Weights of a small transformer language model.
Size: 12 layers, 2 heads of 64, MLP 512 SiLU.
Architecture: learned positions, biases, tied embeddings.
Training: a variant of SOAP for these matrices, 97M tokens, 5782 steps.
Each number is 128 + 32 x the weight over its row's rms, rounded and kept within 0 to 255. Layers, rows and columns count from 0. Numbers have three digits each. The size before them is the row's rms in percent of the matrix's.

# layer 7 MLP up, 512x128, rms 0.168, rows 482-503, columns 64-127
101:161163090109101110184148113156133143123166126093097121156088121164142064123200144137157116130163115133191104139091140164152164097174185118153082113108085139064132108198147082132123101168101084
089:135116218157129147163067112147141111106143090141140191188131056099116132078138105168065184104154128160121119136148121146194123136148093126122110133159075135138109163121091176146086128113078157
111:106143150131106136067091120169072112165119097128143163113138139142082180153154137097091135081147174166040110073113083090104172136145153166122085197130064114134089166051142123107148139100132135
095:154078187113169169103078133117084161103069172123093149119137124092137112108144175109139151150142130122137127117135131080136046075150182136106133130183164123115084160184129160165107170134092134
102:125146171155177189153122092158148119172107100148201114164117179084143129108083132138130105185080126107106140137112147133189117140102179149137195105108111134084041095123107164097125096153164107
107:084122161137148130117152079118128137111140112154110163072145102108146122046137160101132112127138142116107163125154156174148176178096156098155068125190057119107067125171114130078091113136109162
111:046149154140174101160094094090117149102149189146104131169172141103113064132118090091134180099103110170136147142137208095165113161175133109171182162153057099108155099171099175141109108146087209
110:129110064095106111125163068135096166179093137066151183155096166113158099162135129130156130101175181150164146164165178179092114177143123166107163104124161121105076132094107138146157121187048154
108:130164131107075091198094137124135140084083131108165095137130130112150123145116125077183100155141136069135165128125148174128114111135137138092120055091099148120100132176175165112129113128124115
100:123161174085182124112104122130159100104097138091173166064146186183114070104103108168123164151167138139107138115139160130115105144150145086129104100140097081139127048119107167109172140114140111
103:085117163169120054107136133087161146101096129129087182169168203108169153094159072132102145146140092102129097111093155065132093113133130170150149108120143120183112103108075104163091149073161093
116:115129127189169141120107109169158128124101076122157138112154133090159127137146151089182082228123126134124069084172115099120067094135127117064168089134126123099090134073142146139104059156114122
102:121116096012158137099136091111093194164093104098192110124162157173139165138110126156132145152085113183156173176173156085127114130142165134157143097111072105125064057121163108138154110152067133
094:104115111139101067125147116110124112152140099131123064048078099172100133092113133138135163131086076149159085046158116122163079131074142115168173114156116111108195127104154126105126132152152150
090:132136165158088100135081116114138151105103144102105180118125134103140136176129111154179114121155107128095212158150108132110127149138136156149121075118107160095097158062155161112085156092148165
095:099151182160112129104117152149136144156094103162140102166173162132107164142123119144164146118115076143117127103133123114154136119134148149120151131187046115138149154144142171100081110097068104
092:195143142136098144141087074130087103114066154080091107226144131101126139150067131086148147157118115138044161088140127126072099115158127116127171143087195123113123098164169104110116166108108159
095:122117103169190112099138079137171117108111101056127115121192084122097153092081119155106140098186167111061114122078100104098174114124136150111125117097100129157139091181119112162169166138070128
114:174137135177076096110131055129088153142140223123125134130129096166185140106109091085079133173134141180178162116080159134108080148123177100130172081101124137138131141172102127154120140165146127
103:121137155186115151146107131131103140075146120214128140087237110108130096157154138178172133075093112176067119138138161119127141164154162095158152112142089131106177110121083133127123152097120108
099:114144140171201150097139180080142110150115124141130104124126126134055151130081101158110103158094160085144134118117114137116066094111134160089128092150076157130154150157161185088141147078108061
095:061156181111143131137194122107164173041109085159117122092175120153122116154121085131130145153188150111161142091126160092098140184151144175136064165157127071085166195071138167118115118110111196
# layer 7 MLP down (transposed), 512x128, rms 0.159, rows 482-502, columns 64-127
102:127113099094157168109143175172177138104099164171086129126204149142202071099077087166138154156153163117113155127131171167173134102132091092171090155185114123163116170086130122174086124121127162
084:088188147133124101153160177093090206208086196144048135097127125076119100148120148123136119162089135139161137160099174079101172100113110168128156110077181129184122218124114128110095135149146157
114:127075119141134094120113167122163121108120128095141108152138118146137122106160124135160046117148111072141137121076095058177128089138120087192104056116143172126080082145129169091167110131083145
094:081098147114179171155139129143143150079213071129114126169144138161106170133130168153178124160127080133131154085118137141123157154113143106123147144049079095089119080127146157116170190162141151
107:135158102068067168143182148079147147144098143119106153185149136108093176185130150121059152076146122186184149119090097148091133153125103141131133148154094116144140108128223159135124147151172080
109:149111123104159116089154111109154163100117145134076143092175119096124088145164063140129129129152086082152127076144135127146141074101141141071082094166131130086106149101126182083155096112058157
109:153110061148130143086138160126097138100131185105093116152124134098153141140130131168088096083095127145136202120110113135146106134118059161038138132122166115152141136159075156151055085123162123
112:156165157123078101124096138080110118064112161193148137146113129138165140204128102129112100096152183097177168200130133133133186094165051102152130149136150129131125120154121099085107107140177098
109:120107143123151178138067129183163153094199111177147118141085167192107167185099149127202088110085081144164127134151087151170160155154123091129120069106153106104127163148067165118120162129167123
102:122128128102151117180183169112117142128108117146077171145096131042141127139069077079150156168095099151102168131114085129148122101102050067110130163071173132123089192134117141145133149156131162
104:187187107167177085069061132131138143145138053106130128072083104166120166137156157153167222199120144113094120159122137150079092066150122057170077130072089144099148074126129096128113145145119080
127:106091137142136128112086091190149156107125111097112063095185128103084187156166147087183050161157093117114131114179120145112129127154130111098131133104160068119125097154132114146101073149143122
104:149125124164113124161101112127122122124191177144126166114141138080175153044150143059157119133111150186140099143083151144173168141124100090119189120096191116083111191121123083159077180096161148
079:154082120127153174160171121191133151172055154168104105140112093103144092172124103138107083167087137094102090143145089107146113114140200091145198130108195164110163053102140099054107088136147123
111:113102149112127144095158050095101141081143131136138090137122149115142159071113125134107165148110142094084179128107153156120139125216134206101162123154133152133136140118114166117108100140160096
092:076106147147115163174100196107161095125173100118104123163119135133194092160127143143128144131151169172150085163081135052183136148126115120106153161102080141130051167106061129174091138103158195
090:102126112098100132154143142038152197143156073095165126117123107126105083132153189151129119154122108083142077070121082092178086133114119169182110167134125143121153084087147184126147155074134143
093:090081093141141110161064091087145206128109107115108101141126116073168128150076124156144142100139169149133093123100124123178089175067090057121171170116126077125078143092168127159090050063104198
113:078159057125135117110107131121153108164098138115068113072127177092130129162130083110093117116129070105179169096082147126082142142062115158128159130144075128130090114107114136127106092162126125
103:137142109141175164173116087108137123180122164137096181172159124126097171129181133144136108155136087105138114076117119153125117147085095154123142164056129135120129164167144118116130114122119164
110:110144145138101093159109146114023186136159093115113119140111138169139176154113131162119148176133143144133170147131101147075125089131150182172115137136116142146153055167106118134099148039129106